python train.py --num_hidden_layers=11 --hidden_size=128 --num_attention_heads=2 --num_key_value_heads=2 --head_dim=64 --intermediate_size=512 --vocab_size=8192 --hidden_act="quick_gelu" --norm="layernorm" --norm_place="pre" --norm_eps=1e-05 --positions="alibi" --qk_norm=false --attn_scale=0.125 --bias="all" --tie_word_embeddings=true --parallel_block=false --init="normal" --init_std_qkv=0.0442 --init_std_o=0.00944 --init_std_up=0.0442 --init_std_down=0.00944 --init_out_by_depth=true --optimizer="soap_variant" --learning_rate=0.00511 --beta1=0.95 --beta2=0.95 --weight_decay=0.051 --lr_head=0.0107 --max_grad_norm=1.0 --warmup_steps=200 --schedule="cos" --final_lr_fraction=0.03 --batch_tokens=32768 --max_seq_len=512 --doc_mask=true --train_tokens=160400000 --max_steps=4896 --dataset="wikipedia_en"
Each number is 128 + 24 x the weight over the matrix's rms, rounded and kept within 0 to 255. Layers, rows and columns count from 0.

# layer 3 attention key, 128x128, rms 0.15, rows 54-63, columns 0-127
[[ 78 111 124 104 111 151 107 130 134 113 144 161 147 135 143 129 112 123 147 145 130 152  63 158 133 112  98 126 130  76 135 141 110  96  99  89 130 131 131 149 113 127 105 140 137 141 171 148 149 132 157 138 158 120 138 128 101 136 183 104 105 147 135 125 107 122 117 157 159 137 146  98 161 148 145 162  96  81 135 107 145 130 127 111 114 129 139  99  49 144 151  99 114  93 125 138 109 169 153 132 127 138 143  93  86 169 149 130 115 125 120 170 134 117 144 138 136 100 148 157 146 140 114 103 149 117 131 136]
 [123 160 126 160 182 126  98 137 116  95 171  89 105 127 161 152  80  92 169 161 157 139 135 156 122 118  84 122 100 114 123  96 140 117 101 122 103 155  98 121  85 111 141 119  97 125 157 181 113  91 121 158 137 107 101 139  91 146 140 108 145 119 100 163 130 112 125 116  84 132 148 135 155 126 145 135 132 117 113 128 152 132 154 132 149 130 141 157 127 134 127  88 107 122  59 136 143  98 110  73 168  89 147 153 121 166 163 123 112 104 141 158 132 120 155 130  85 157 162 165  61 119 122 164 155 177  50 113]
 [138 139 135 133 139 138 128 128 129 156 126 119 143 131 112 120 139 159 124 137 149 126 136 124 111 119 121 126  91 141 130 143 114 166 120  87 132 113 101 111 135 112 146 145 117 157 101 108 105 126 137 127 116 131 131 115 111 120 134 122 150 112 113 151 146 125 150 128 101 152 108 124  78 145 145  85 130 168 146 133 138 174 117 119 146 103 111 101 160  91 112 144 165 136 119 165 143 125 153 123 134 127 116 145 130 103  94 121 155 113 106  82 127 114 141 132 133 116 130  84 131 129 189 178 135 107 156 127]
 [102  65 165 107 146 150 109 155 148 125 137 129 117 130 164 138 102 107 104 158 125 144 121  99 135 102 117 177 127 114 121 124 111 101 138 140 138 151 123 104 157 181  86 118 151 106 153 169 174 147 125 112 128 101 121 113  83 110 129 125  72 143  97  77 129 106 120 145 124 116 147 130  88 113 156 175 122 104 116  84 155 116 138 152 102 117 137 124 131 159  99 113  85 102 132 122 128 141  87  88 113 124 132 106 131 175 187 149 136 110 117 171 131 133 119 173 188 138  99 120 110 151 119 123 149 125  95  84]
 [127 118 158 139 162 142 103 146 131 137 127 133  98 104 152 117 129 177  98 138 138 110 130 154 170 114 110 143 107 152 113 151 129  98 108 120 103 119 160 129  86 115 129  98 131 147 153 134 118 118 101 138 122 141 132  83 131 141 117 148 170 125 176 151 145 157 103 145 128  63 140 105 190 136  95 121 116 128 124 152 110 140 135 106 120  74 169 175 123 145 136 118 147 129 112  61 128 138 122  87 123 133 138 140 147 116  85 111 111 107 175 145  78 163 139  85 105 130 141 143 125 126  92 139 164 159 137 169]
 [113 116 103 118 100 127  89 136 163  88 140  79 103 136  70 144 124 134 169 143 137 163 144 139  82 155 143  87 136 133 150  94 103 145  89 143  93 139 126 137 155 137 124  97 106 102 131 145  87 125  87 123  99 109 149 172 111 142 159 119 122 119 124 128 156 111 118  86  91 123 126 142 112  80 107 139 127 116 125 133 165  81 179 193 107 127 127 128 153 146  99 149  79 109 128 147 150 133 114 142 152 147 109 114 155 127 130 161 131 138 157 141 127  77 160 132 158 138  95 124 141 151 129 149 128 131  99 122]
 [128 109 141 111 150 136 167 120 129 153 119 167 118 143 112  97 143 127 113  75 109 147 114 127 114 166 136  97 138 105 100 110 107 151 125 134 155 155 153 140 124 160 130 131 140  94 161 141 113 122 138 112 125 134 158 152 125 133 135 130 135 137 125  94 113 125 153 159 124 146 160 130  88 149 105 132  97 127 108 107 134 124 134 136 120 165 123  80 128  89 120 144  95 101 188 124 150 150 144 147  96 141 122  75 100 126 143 127 147 142 122 144 160 102 105 122 149 141 133 111 193 140  85  70  94 118 191 111]
 [142 111 139 154 109 119  98 115 130 124 177 126  90  96  89 141 112 107 146 139 118 105 126  84 117 148 155 152 182 131 133 144 157 124 127 102  85 123 155 116 134 117  91 121 103 132 108 141 142 201 115 114 118 124 150 108  91  82 154 162 113 147 144 156 151 112 113  90 138 117 144 157 127 113 128 165 114 141 132 118 158  74 115 151 118 101 130 146 152 151 148 125 123 148 127 123 134 148 118 129 144 176 119 102 171 157 163 146 141 155 123 174 121 168 118 143 106 174 141 144 108 135 113 131 125 166 113 168]
 [142 113 147 115 128 111 133 128 126 139 154 147 135  91 117  88 110 118 141 128 125  80 102  80  89 150 143 137 149 121 128 154 148 127 135  92 145 111  77 136 109 124 148 130  99 136 106 136 135 100 133 175 101 143 111  94 102  90 120 131 131 145 153 135 107 125 146 167  94 115 152 145 132 152 168 130 151 148 121 102 137 101 144  94 137 137 116  90 141 124 173 102 181 136 107  79  94 127 114 111 129 142 127 145 136 172 140  91 146 150  49 156 150 161  97 122  95 153 166 106 127 125 143 144 134 130 134 130]
 [116 146 154  96 124 125 125 154 130 126  90 149 122 164 155 132 173 142 119 144  73 163 131 115 138 116 164 127 104  81 100 148 115  90 184 163 164  93 142 148 109 134 116 137 154 134 125 156 131 178 130 134 136 127 143 177 116  78 151 136 116 113 140 119 100 102 122 172 109 141 135 107 120 130 152 161 134 130 163 111 116 127 145 144 112 161 117  89 146 101 160 123 157 128 142 113 143  96  99 154 101  70 151 164  94 135 132 127 141 159 107 153 122 147 107 148 122 133 107 130 121 132 116  94 142  78 127 131]]
# layer 3 attention query, 128x128, rms 0.149, rows 55-63, columns 0-127
[[109 159 117 118  95 116  72 148 163 113 132 121 120 154 109 170 104  94 150 157 149 134 126 120 159 130  83 127 139 129 115 132 150 135 111 113 128 140 127 104  55  83 161 158  82  94 153 130 141  93 116 141 126  65  90 145 115 154 110 119  83 120 149 141 136 133 113 111 140 117  91  87 149 155 130 137 115 142 136 138 141 118 188  83 152 136 161 124 117 157 128 109 128 160  95 125 137 117  97 128 120 120 130 108 177 123 115 153 147 107 136 130  98  92 148 134 101  86 115 154 108 104 124 166 127 157 115 108]
 [105 100 100 136 162 122 143 118 147 121 139 124 123 118 116  80 125 109 102 109 118 155 135  82 127 153  95 124 140 120 159  96 121 172 122  99 142 154 135 173 168 106 131 121 121 157 113 125 112 114 115 126 136 151  66 135 141 128 118 118 136 121 118 131 164 130 152 105 176 166 135 143  96 119 147 114 148  82 115 122 141 157 106 105  98 122 158 127 132 130 146 165 165 113 124 112 130 114 148 137 132 142 132 146 146 130 131 147 140 135 127 148 165 148 118 116 109 112 153 103 108 111 163 112  95  85 131 119]
 [135 124 134 144 121 169 116 133 128 107  89 136 148 123 133  91 149 152  87 140 136 127 137  96 144 140 106 125 133 133 118 137 108  69 102 160 131 148 120 107 118  97 107 138 149  87  89 140 178 141 132 122 136 104  94 126 125 107 146 111  97 147 107  99 140 173 134 129 162 140 155  84 114  92 131 166 107  88 149  98 152 109 132 142 146  96 134 157 107 104 149 113 169 115 188 151  98 134 127 161 134 115 161 105 151 152 133 110 158 114 114 150  83 179 165 143 125  89 111 125 125 129 111 128 183 110 116 103]
 [163 109 151 133 149 107 122 148 109 130 121 141 120 130 157 108 142 175 116 159 173 108 142 124 160  77 134 138 154 118 150 157 115 102 118 144 152 147 141 117  85  77 126 140 102  97 165 165 138 117  91 111  97 124 117  99  93 130 136 126 135 125 125 129 144 167 111 153 140  91 126 117 164 149  79 187 139 143 135 112 114 118 124 118 156  85  97 175 100 123 119 111  93 113 169  88 164 152 116 113 142 117 118 103 139  93 129 118  59  72 141 129 121 113 143 116 122 122 148 167 113 124  92 143 165 155 113 122]
 [129 168 117 132 100 114  95 119 180  89 164 119  77 122 156 165  99 134 136 127 129 132 171 132 117 185  89 117 164 145 157 113 133  96 130 164 110 126 132 134 122  92 172  95 113 105 102 148 149 136 123 194 132  91 133 174 142 164 146 140 115 129 156  90 117 137 125  93 147 136  85 129 146  97 133 125 161 116 150 152 150  99 119 170 118 156 111 151 160 132 122 112 110 116 127 171 136 146 148 132 148 168 127 126 146 158 119 125 129  99 182 118 120 144 156  99 126 133 103 156 123 112 174 133 111 145  68 113]
 [131 134 131 145 149 175 154  91 107 186 143 163 120 152 116 136 173 137 103  89 125 141 165 100 100 119 102 103 114  84 122 158 115 140 130 142  99 106 154 162 134 166 124 134 164 134 126 124 111 138 130  56 126 174 140 145 165 143 151 107 134 147  93 117  75 101 149 135 120 136 158 156 131 137 124 122 142 139 137 127  72 119 117 168 148 157 136 149 128 140 115 118 106 112 159  99 146 134 140 114 141 113 127 133  99 111 116 159 138 150 104 128 141 123 110 139 160 117 175 127 149 130 128  60 137 116 140 136]
 [152 145 176 132  83 107 103  93 153 131 174  90 126 121  86 105 121 156 130 161 128  85 157  88 117 121 149 125 141 147 139 122 132  83 145 119  87 121  98 121 145 115 133 130 118 126 137 154 143 142 115 152 112  83 148 106  94 139 161 136  88 126 130  99 138 133 130 103 111 123 100 118 131 125 116 160 155 168 151 102 184  85 102 140 138 116 117 147 126 120 156 119 117 151 127 122 139 104 120 128 123 149 135  79 157 137 103 138 112 122 104 147  95 183  83 129 151 125 149 145 106 130 119 150 126 171 149 167]
 [126  96 147 114 148 104 134 142 132 122 146 145 165 148 126  63 133 165 166 122 119 130 132  93 144 110 140 142 142 143 130 108 159 176 147 108 140 103 162 138 108 114 119 139 150 150 106 139 139 135 156 116 123 156 105 116 106 141 129 120 135 145 155 129 124  92 153 109 129 112 109 142 141 139 139 129 134 137 139 164 150 139 115 115 136 130 147 121 117 130 178 128 137 149 117 106 149  87  75  81 137 132 147 110 135 127 101 146 169 142  78 116 135 131  94 135 120 146 157 109 125 129 108 129  88 155 166 150]
 [131 126 128 124 104 165 101 138 103 142 132 142 111 151 133 142 150 117 164 112  80 173 140 101 141 131 142 138 104  75 135 165 117  85 143 146 169 119 147 151 125 156 111 135 163 129 124 144 122 175 140 125 128 170 162 107 133 105 178 130 136 115 120 119  92 126 115 145 106  92 149  94 120  99 129 131 136 117 153 113 127 159 132 163 150 137 138  99 141 144 163 149 165 128 147  94 124  81 125 133 149  97 146 157  87 133 123 151 139 129 145 142 122 131 119 157  97 135 124 106 148 140 125 113 132  87 157 143]]
# layer 3 attention value, 128x128, rms 0.156, rows 0-17, columns 0-127
[[164 131  98 143 129 131  88 153 126  92 126 178 129 107 165 128 115 132 184 131 115  92 137 146 127 120 154 146 130 156 119 174 164  80  85 106 157 109 126 112 131 134 102  64 140 119  72 139 142 141 101 161 127  93  67  98 153 146 108 139 160 113 160 140 157 115 105 147 103 150 176 151 108 138  99 128 112  73 151 167 104 152 102 128 135 135 103  69 163 138 120 119 116 105 124 154 167 118 182 129 161 123 155 132 103 110 143  98 102 146 136 151 100  87 115 147 123 166 140 108 112 150 146 121 111  75  98 149]
 [144 118  98 125 167 178 138 143 115 155 106 145 129 192 103 136 156 137  95 124 142 159 100 173 105 159 127 130 108 126 182 165 117 163 162 103 120 154 132 114 117 163  98 141 158 110 153 135 114  94 133  79 144 127  68 117 116 120 122 125 161  81 141 187 154 184 145 161 159  87 143 168 163 146 120 101  86 105 138 142  85 133  80 135  71 106 136 145 143 161 131 116 128 139 138 146 120 169  60 168 179 123  91 146 175 125 130 122 118 140 157 159 130  65  93 156 117 109 116 110 110  97  95 107 123 148 143 106]
 [ 61 139 157  98 131 102 143 125 137 138 157  66 155 132 119 118 120 165 131 132 123 120 119 158 173 108 103 121 127 157 131 136 140 157 101  72 155 126 191 156 159 119 124 118  85 175 151 152  66 104 184 134 146 177 122 168 166 115 133  91 112 121  87 180  64 105  63 132 140 157 106 191  57 156  98 168 114  82 119 133 112  78  73 156 116 114 144 118  97 125 150 160 162 142 123 141  83 132  92 105 117 160 125 132  92 157 167 141 157  55  76 166 149 163 119  76 141  85 133 155 114 107 102 152 162 104  98 119]
 [163 198 160 116 161 130 164 125 100 158 119  74 159  81 141 150 135 114 179 116 152 130 111 171 124 111 137 124  94 132  89 125 138 149 107  72 119 125 106  94 163  96 123  77 134 158 141 106 136 120 168 190 129 165  94 118  94 119 164 140 109 125 130 118 132 158  55 139 203 137 105 155 124 159 115 168 110 141 158  79  93 140  77 166 109 123  60 131 153 105 163 146 115 139 132 189  97 131 132 142 111  97 148 101 127 139 112  97 106 107 146 115  84 106 139 127 137  76 118 117 149  94 103 106 122 141 102  83]
 [155  89 141 110  94 132 102  69 150  95 120 163 144 183 100 130 148 144  94 105 121 141 181 126 149  94 109 161 187 156 156 115  95 156 110 149 124 136 111 133 146  73 124 165 170 118 116 116 139 117 136 141 141 117 167  93 132 132  95 140 137 138 154 162 135 103 110  93 190 131 133  86 138 148 130  93 161 166 134 106 176 122 204 122 150 153 176 156 181 133  59  89  97 116 103 110 124 142 115  75 145 111  82  77 158 113  80  96 144 133 121 139 185 100 124 112 105 111  88 132  98 133 131 146 142 167  96 113]
 [177 108 109 133 114 103 136 120  81 134 128 185  91 158 153 144 144 148 152 114  98 104 129 145 152 126 143 129 124  99 133 149 127 148 123 162 172  84 121 130 137 109 128 118 127  74 166 152 105 128 124 137 102 117 106 141 112 117 135  97 117 137  94 147 186 142 133 141  94  90 144 102 143  74 116  89 113 117 109 181 153 112  99  90 148 129 144 123 122 138 105 109 164 148 147 114 155 121 125 151 168 141  95 127 152  99 117 104 117 124 103 136 101 112 148 168 152 145 139 144 128 159 141 136  90  63 159 156]
 [ 95 136 131 111 146 127 155 142 113 113 185 151 118 137 183 100 102 129 120 151  95 196 120 160  62 115  91 146 142 109 182 168  73 126 147 131 138 126 178 137 151  86  80 163 119 162 129 169 131 100 162 158 137 112 141 131 144 106 116 129  86  94 149 112 104 121  60  82 105 179  94  94 101 111  96 117 116 140 135 161 136 123 126 138 159 128 136 121 155 126 145 139 160 113 171 108  89 111 113 107 119 200 104 123 129 161 154 123 182 115 112  86 110 101 155 121 145 106 115 159 145 126 118 113 122  73 161 137]
 [154 133 147 119 145  62 104 106 133 112 140  98 103 105 198 158 166 127 156 146 143 128 180 168 110 121 177 142 145 124 146 177 135 126 116 160  87 116 141 156  73 139  83 130 116 137 182 104 120 108  83  78 134 103 128 168 135 131 144 200 145 139  82 125  70 133 169  87  81 127 149 125 132 131 119 175  97 140 161 137 113  39 105 140 144 118 125 149 113 173  90 116 105 144 150 140 144 110 139 178 147 116 155 166 142 155 110 152 113  99 164 136 196 143 128 154  95 109 151 112 143 196  98 126  69 105 149 114]
 [ 50 139 150 175 205 115  94 115  70 158 176  91  92  98 127 132 163 121 128 106 120 149 125  72 153 174 103 133 138 109  92 148 133 191  98 175 160 142 149 171 121 105 138 151  72 111 142 128 139 184 143 155 116 155 110 168  97 110 144 108  80 113 101  86 148 131 162 176 122  76  88 139 163 117 189 166 133 120 145  97 100 120  86 113 111 116 150 150 129 136 146  91 110 118 133 128 106 105 157 144 129  83 166 124 124  87 139 135 120  67 101 115 130 166 102 142 152 147 131 132  77 169 178 140 146 125 110 153]
 [140 160 126 161 149  95 184 129 137 161 141  84 137  92  96 109 134  89 126 123 138 163 142 124 103 126 143 104 112 109  67 136 145 135 150 160 144 148 154  72 112 146 169 162 111 172 148  99 173 121  92 118 132 141 129 157 150 101 148 119 114 126 113  99 131 158 112  99 129 101 172 127 189 127 151 126  89 137 102 118 108  86 157 146 110 136 121 174  68 116 170 151 171  94 146 118 114 101  79 182 152  74 180 137 163 111 135 151 147  78 106 139 167  74 175 109 122 135 102 128 116 126 157 151 121 112 136 143]
 [187 116  64 164 143 121  55 149 120 172 166 165  91 156 151 139 119 106 122 111 195 143 105  98 162 134 153 125 121 116 114 115 140 113 119 153 137 115 147 125  62 145 130  74 139 149  80 146 164 140 119 112 187 173 139 146 149 138 138 123 143  85 167 114 166 112 163  97  83 113 186 161 154 174 172 111 116 122 137 140 148 146 153  86 165 139 124 118  68 151 111 103 143 108 108 144 153 116 164 125 142  96 114 121 163 165 137 117 129 147 129 115 172  95  36 129 105 127 106 157  77  84 159 107 145 128  95 141]
 [117 120  82  89 159 127  96 188 170 113 138 121  94 174 108  71  80 122 108 178 177  96 166 123 177  91 134  95 138 116 131  79 168 136 121 101 105 142 116 135  90 123  80 141  74 120 133 120 131 102 180  78 123 115 136 127 178 131 149 143 163  67  85 168 166  99 113  94 161 127 150 128 164 143 100  82  96 135  99 170 124  98 167 108 117 186 158 120  83 172 104 148 165 136 143  78 137 161  56 154 163 138 100 106 171 154 139 138 112 116 148 169 167  79 104  91 105  71 139 124 122 131 155  96  96 111 131 163]
 [ 96 104 175 157 156 100 130 114 109 150  89 125  95 117 133 117 115 134 123 111 139  49 152 104 162 109 139 140 164 137 116  81 124 171 122 150 116  89 102 160  92 129 122 120  77 169  93  98 135 144 134 151 143 121 142  92 137 151 134 109 107 142 154 131 181 125 154 158 135 126 109 142 147 104 144 171 125 132 126 102 112 142 111 112  87 126 146 123 175 121 142  99  91 133 119 174  90 131 153 158 186 103 108 166 182  96 183 143 105 102 126 116 152 160  54 129 104 138 147 111 137 138 141 149 154 181 130  99]
 [129 167 114 140 112 135 101 183 106 183 154 170 173 161 143  97 123 148 147  94 130 114 125 116 176 128 116 134 133 116 114 122 140 136 117  66 110  96  94 149 136 145 161  88 130 133 130 127  97  73 169  73 122 104 121 196 144 110 124 130 136 157  72 140 126 107 112 137 109 144 187 136  98 107 144  59 166 102 116 199 137 164 100  93 175 129 182 146 142 120 124 133 142  95  86  97 108 165 139 131 148 154 114 141 152  86 140 142 105 186 175 128 131 105  78 141 128 145 129 100 125 147 110 152 112 125 141 142]
 [130 136 125 114 122 120 128 112 135 138 117 204 174  98  83  93 110 116 137  98 116 199  90 159 131 166  86 168 108 112 156 146 163 113 153  83 136 155 140  80 160 143 124 143 130 127 109 120  78 132 107 186 105 158 131 135 132 174 103  91 100 149 186 113 203 100 130 185 156 109 126 135  96 131  97  96 114  99 138 139 133 138 142 127 111  85 134 120 145 130  81 138 109  97  34  83 131 148  68 145 106 148 154 154 136  93 138  92 146 150 128 161 100  88 131 119 128 141 138 119 155  88 180 101 144 146 115 122]
 [139  67 110 109 107 143  66 137 129 125 112 109 110 118 171 152  67 136 105  90 157 126 153 164 116 117 161 129  96 124 112 137 178 136  98 162  91 128 127 128  82 150 129 143 180 157 167 147 118 119  92 123 170 135 122 137 147 168 101 150 130  92 117 101 112 147 176 146 122  93 163 161 137 135 170 101 112 158 127 172 108 114  67 117 144 124 124 180 110 162 112 111  85 178 138  94 135 152 138 149 152 170 120 117 121 120 138 108 145 145 138 117 134 100  91 129 156 128 145 147  98 163 110 104 130 162 131 114]
 [107  94 132  82 109 150 125 106 120  73  90 124  88 124 162 169 117 136 111  85 156 116 135 143  96  96 164 104 114 172 140 141 151 162  92 134 118  73  82 127 112 125 119 130 155 124 147 135 122 139 114 136 132 112 120 130 199 147 134 155 135 187 100 170 116 126 164 116 103 155  86 161 176 166 100 110 214 173 148  97 148 119 125 146  98 127 140 108 157 130  66 148  69 159 161 160 133 187 150 111 145 143 121  97 119 145 106 107 104 113 117 186 151 170 146 113 118 142  96 185 125 171 126 148 112 157 143 103]
 [150 129 122  99 164 165 108  78 126  78 127 117 144 168  87 150 159 166 103 138 137 119 129 103 116 143 118 133 108 149 159 107 131 144 135 152 116 139 186 140 111 133 127 142 132  95 141 111  85 139  98 166  97 127 128 182 121 127 128  77  98 166 137  98 200 156 145  88 158 101 139 114  90 136 179 180 131 143 109 156 183  77 131  76 159 130 115 158 104 147 123  85 156 117  94  90 146 137 104 118  94 145 159 112 150 133  95 162 170  94  64 152 149 119 140  89 129 142 123 117 159 133 138  86  93 147 153 140]]
# layer 3 attention output (transposed), 128x128, rms 0.123, rows 0-16, columns 0-127
[[101 149 137 175 141  98 169 151 124 144 145 112 102 145  75 156 103 133  85 111 174 140 142 101 141 146  73 139 124 155 117 119 129 167 112 171 112 135 161 133 153 112 122 110 119 154 197  78 110  86 135 127 153 165 146  77 154 105 144 113 128 150  69 139 111 124 114  97 128 111 113 119  90 161 123 116 116 172 135 106 120 128 145 148 133 101 159 143 107 108 149 118 138 161 103 111 127  95 109 113  91 109 123 141 130  84  87 136 173 154 145 106 148 160 153 143 102  93 146 147  86 113  80 161 185 167 130 125]
 [116 122 173 113 132 109  76 142 149 131  91  91 129 185 109 146 132 126 129 163 109 111 121 120 132 150 127 103 136 160 111  78 136  98  99 143  80 101 118 140 138 119 120 104 114 125  95 172 131 163 132 157  73 121 162 133 141 111 152 167  94 144 117 124 174 102 106  76  87 135  84 130 114 185 110 180 141  76 114  70 182  94 108 130 175 149 101 128 124 150 151 169 106 125 133 122 156  87 191 106 118 135 139 117 115 137 163 156 142 149 103  92 138 104 145 133 144 148 150 174 175 119 168 141 115 134 104 147]
 [140 113  97 179  98 128 133 126 130 134 148 181  48 123  75 108 131 118 134 193 141 139 133 126 131 114 145 143 116 130 207 112 119  82  93 189 141 109  64 170 127 153 140 104 216 125  87  70 114 182 110 115 186 117 136 133  99 141 134 168 109 103 135 121 143 157 151 136 121 113 105  66 114 114 152  73 141 158 120 164 152 123 141 110 135 156  95 147 177  98  77 113  77  74 115 127 132  98 142 141 102 130 135 153 133  80  83 123  89 160 151 155 123  29 193 113 132 188 126 136 145 120 113 108 169 148 139 128]
 [114  93 141 162 147 124 103 168 130 108 185 134  95  97 114 102  61 140 110 147  69 137 129  96 162 172 122 113 142 160 171 144 134 132 111 181 113 138  97 186  75 125 128 137 127 103 179 173 115 127 113 152 136 134 124  96 131  70 160 159 183 156 106  90 169 107 171  87  88 123 129 109 129 100 157 143  96  79 122 147 164 160 153  96 137 105 168 153 188 124 108 122 152 136 138  96 159 139 127  75 120 134 105 110  70 136  77 157 112 175  70 130 170 118 153 142 110 136 113 150 126 114 128  84 112 138 128  72]
 [154 152 169  93 133 132 139 146 100 142 140 145 116 140 131 126 152  88 134 108  72 108 142 138 152 132 170 129  53 128 122  89 161 147 153 146 141  92 127 121  56 145 150 121 152 145  98 151 105 132 152 145 141 188 108 139 131 114 134 121 114 144 126 112 102 192 108 187 114  76 159 137 159  97 116 136  99  71 138 101 118 134  95 140  93 130 136  79 119 131 155 178 173 129 144 116 145 108  94 152 130 133 157 172 116 148 127 152 137 120 105 138  91 131 119 169  92 128  99 122 174 145  69  94  57 110 146 189]
 [ 99 136 112 114 122 136 173  93 141 157 124 124 125 132  90 163 124 105 115  93 132 111 154 180 141 128 129 128 105 160 130 113 139 132 120 119  52 154 164 136 116 128 105 143 113 148 128 117 110 134 104 108 150 127 102  93 176 126 122 131 145 161 149  93 131 109 105  81 151 121 130 118 124 150 125 179 129 132 123 127  96 138 148 144 121 134 141 103 111 152 157 128  99 126 140 146 132  95 117 141 132 132 142 163 111 124 155 118 125 141 130 148 143 124 161 132  95  97 130 128 149 111 120 151 145 158 103 112]
 [129 186 151 123 134 109 113 112 165 118 119  85 105 130 142 144 109 162 154 162 137  83 129 105 129 105 138 146  77 146 150 126 133 140 138 145 103 199 102 137  84 116 185 100 190 142 120  84  79 123  54 110 130 110 145 180 126 145 127 110 138 150 136 170 126 186 184 135 116  82 161 166 133 142 135 149 167 142 103 154 112 126 100 138 112 153 140 131 132 173 126 119 155 105 107 155 144 110 163 106 139 116  94 109  93  90 142  57 103 122 146 118 138 128 124 134  93 143 161 100 110 112  90  99 121 159  71 125]
 [103 118 123 176 118 131 152 160 153 155  84 118 175 153 138  97  74 120 108 169 101  94 108 114 136 150 117 133 112 137  80 113 123 142 162 119 170 147 117 112 197 126 117 158 131 163 121 133 130  93 148 160 125 141  78  85 153 114  97  79  86  95 198 140 133 147 176 136 184 119 135  54  97 113 148  61 168 121 104 108 170 192  77  52 121 110 128 128 110 124 145 106 167  82 114 151  69  94 139 144 157 129 173 143  96 105 115 111 152 170  92 131 128 130 156 132 143 105 152 104 136 112 163 139 156 136 176 119]
 [137  80 111 138 102 145 184 109  91 130  96 221 100 131 118 112 118 140 118  96 163 133 165 165  86 132 181 121 165 148 136 129 126 123 101 128 145 105 153 121 149 122 135  74 132 115  98 130 165  80 117  89 115 151 160 147 190 143  89 178 132 132 174 145 133 119 136  53 158 101 150 128 145  89  95 103 106 117 103 195 141 156 134 101 143 107 108 125 123 138  94 153 107  92 167 144 131 133  74 112 135 146 124  61  95 149 120 138 113 164 149 152 145 130 118  88 141  73 125 128 158 115 143 155 145 127 146 125]
 [157 129 149 135  98 158  48 114  99 136 151 131 164 132 134 136 150 145 166 112 100 113 119 149 104 122 142  86 123 133 104 148 147 123 147 111 106  93 128 123 139 111 165 123 141 125 116 124 140 135 150  68 126 131 149 102 112 161 156 119 167 124 172 139 134  95 146 130 145 111 121 106 101 143 125 120 135 127  95 138 150 115 120  95 136 112 180  94 182 130 186 107 114 129 174 163 109 130 161  91 156 145  92 103 109  95  98 186  63 188 145 150 135 133 130 137 129 123 160 100 154 127 103  68 125 109  80 106]
 [ 95 127 139  77 163 150 176 109 157 142 123 119 146 108 128 124 133 169  84 121  81 154 150 168 108  96 157 161 146 104 122  88 149 134 114 153 148 144 139 117 187  92 123 104 130 134 127 112 125  75 164 131  61 108 151 122  95 138 140 119 112  90  86 116 159  97  99 154 147  55  66 143  98 176 108 104 103 139 164 118 153 125  86 192  97 129 153 172 146 135 161 189 107 129 178 132  75 163 118 122 110 141 128 127 107 111 138 155 181 126 123 117 163 153 123 102  87 114 116 134 185 179  93 126 150 113 169  90]
 [105  80 130 152 143 127 144 114 150 166 120 161 161 158 125 131 160 186 157 113 101 128 112 135 112 109 123 129 122 121  94 106 112 148 117 190 112  49  89 145 125 120 136  99 202 137  73 145 156 171 139 160 162 109  84 176 123 152 177 146  60 151 103 105 108 104 152 173  92 101 136 151  74 186 116 137 183  99 141  83 122 164  85 143 130 136 153  89 139 138 158 115  87 132 116 159  76 100 129  72  92  99 146 128 130 122 171 142 161 138 111 146  71 130 117 208 133 122 117 102 175 135 110  98 146  98 129  90]
 [136 144 103 151 112 154 146 175 108 136 110 152 158 135 119 129 115 133 125  78 136 201 139 169  63 131 124 108 107 116 110 148 128 169 161 152 145 145 125 129 103 120  72 106 134 102 131 171 153 131 121 157 137 137 138 150 115 100 132 115  75 126  95 105 165  85 147 102 112 127 125  95 144 144 129  99  86 111 152 156 124 147 127 149 166 153  71 116  96 148  92 113 147 151 115 116 148 160  74 172 124 107 178 120 133  97 132 133 156 147 113 117 114 117 142  90 155 105 114 161 154 119 160 121 129  90 121 118]
 [150 111 125 108 109 104 143 134 138  58 125 104 117 143 117 185 133 164 157 160 141 133 148 116 110 112 139 129 118 139  96 102 119 101  99 177 183 113 180 110 144  71  82 144 175 121 147 123 149 147 128 154 125 124 106  85 135 121 178 105 151 114 213 102 159 149  63 109 107 118 113 120 165 124 145 161 115  87 134 114 128  69 130 148 101 148 121 146 109 120 119 116 132 156 135 118 106 140 100 119  97  89 139 152 168 125 146 101 131  76 183 159 104  94 152 147  94 130 128 130 107 120  93 138 183 155 164 129]
 [144  97 127  86  74 141 122 159 127 167 117  83  64 164 139 155 139 161 124 164 139 102 119 103 133 169 106 119 148 116 126  49 157 120 164 179  95 133 124 158  87 125 108  99 128  70 125 144 156 149 106  91 136 125 150 106 125  91  92 153  72 153  98  96 115 140 126  98  85 149 139 129 165  83 115 142 148 139 147 145  88  58 103 166 126 146 158 166 125  98 201 169 130 140 154 113 135 108 187 174 105 124 119 102 166 182 134 151  77  87 194 108 144 189 125 139 146 107 125 119 124 140 104 135 145 128 128 115]
 [110 134 108 121 171 108 111 128 109 141 129 156 104 126 120  95 136 111 164 138 122 126 137 152 131 102 151 155 128 151 142  79 115 185 119 114 155 128  90 112 168 112 131 101 121 142 114 118 162 150 141 116  81  83 150 176 127  86 143  89 106 111 135 131 146 142 110 130 168 158  76  96 116 141 130 120 136 106 133  90 149 166  98 148  86 134 117  82 115  92 165 107 169 105 128 140 159  99 124 109 136 133 124 138 100 169 142 148 164  83 117 113 133 160 163 100 115 137 138 111 159 156 153 182 143 139 132  90]
 [108 128 138 159 128 102 162 169 105 133  83 167 163 116 126  82 118  77 117 128 128 195 146 132 182 120 156 148 138  99 162 112 131 129 156  88 127 142 151 126 137 160 137 173  75 119 119 137 139 133 186  99 155 139  85 165  77 129  99 117 128 114 102 126 131 154 131 127 140 120 143  42  73 105 128 162  87 127 116 112  93 133 114 134 109 146  92 136 157 177 131 118 138 124  75  48 142 110 135  82  88 107 157 174 127 157 145 134 179  97 129 123  86 132 131 173 136 155 188 119 132  90  84 155 135 104 137 143]]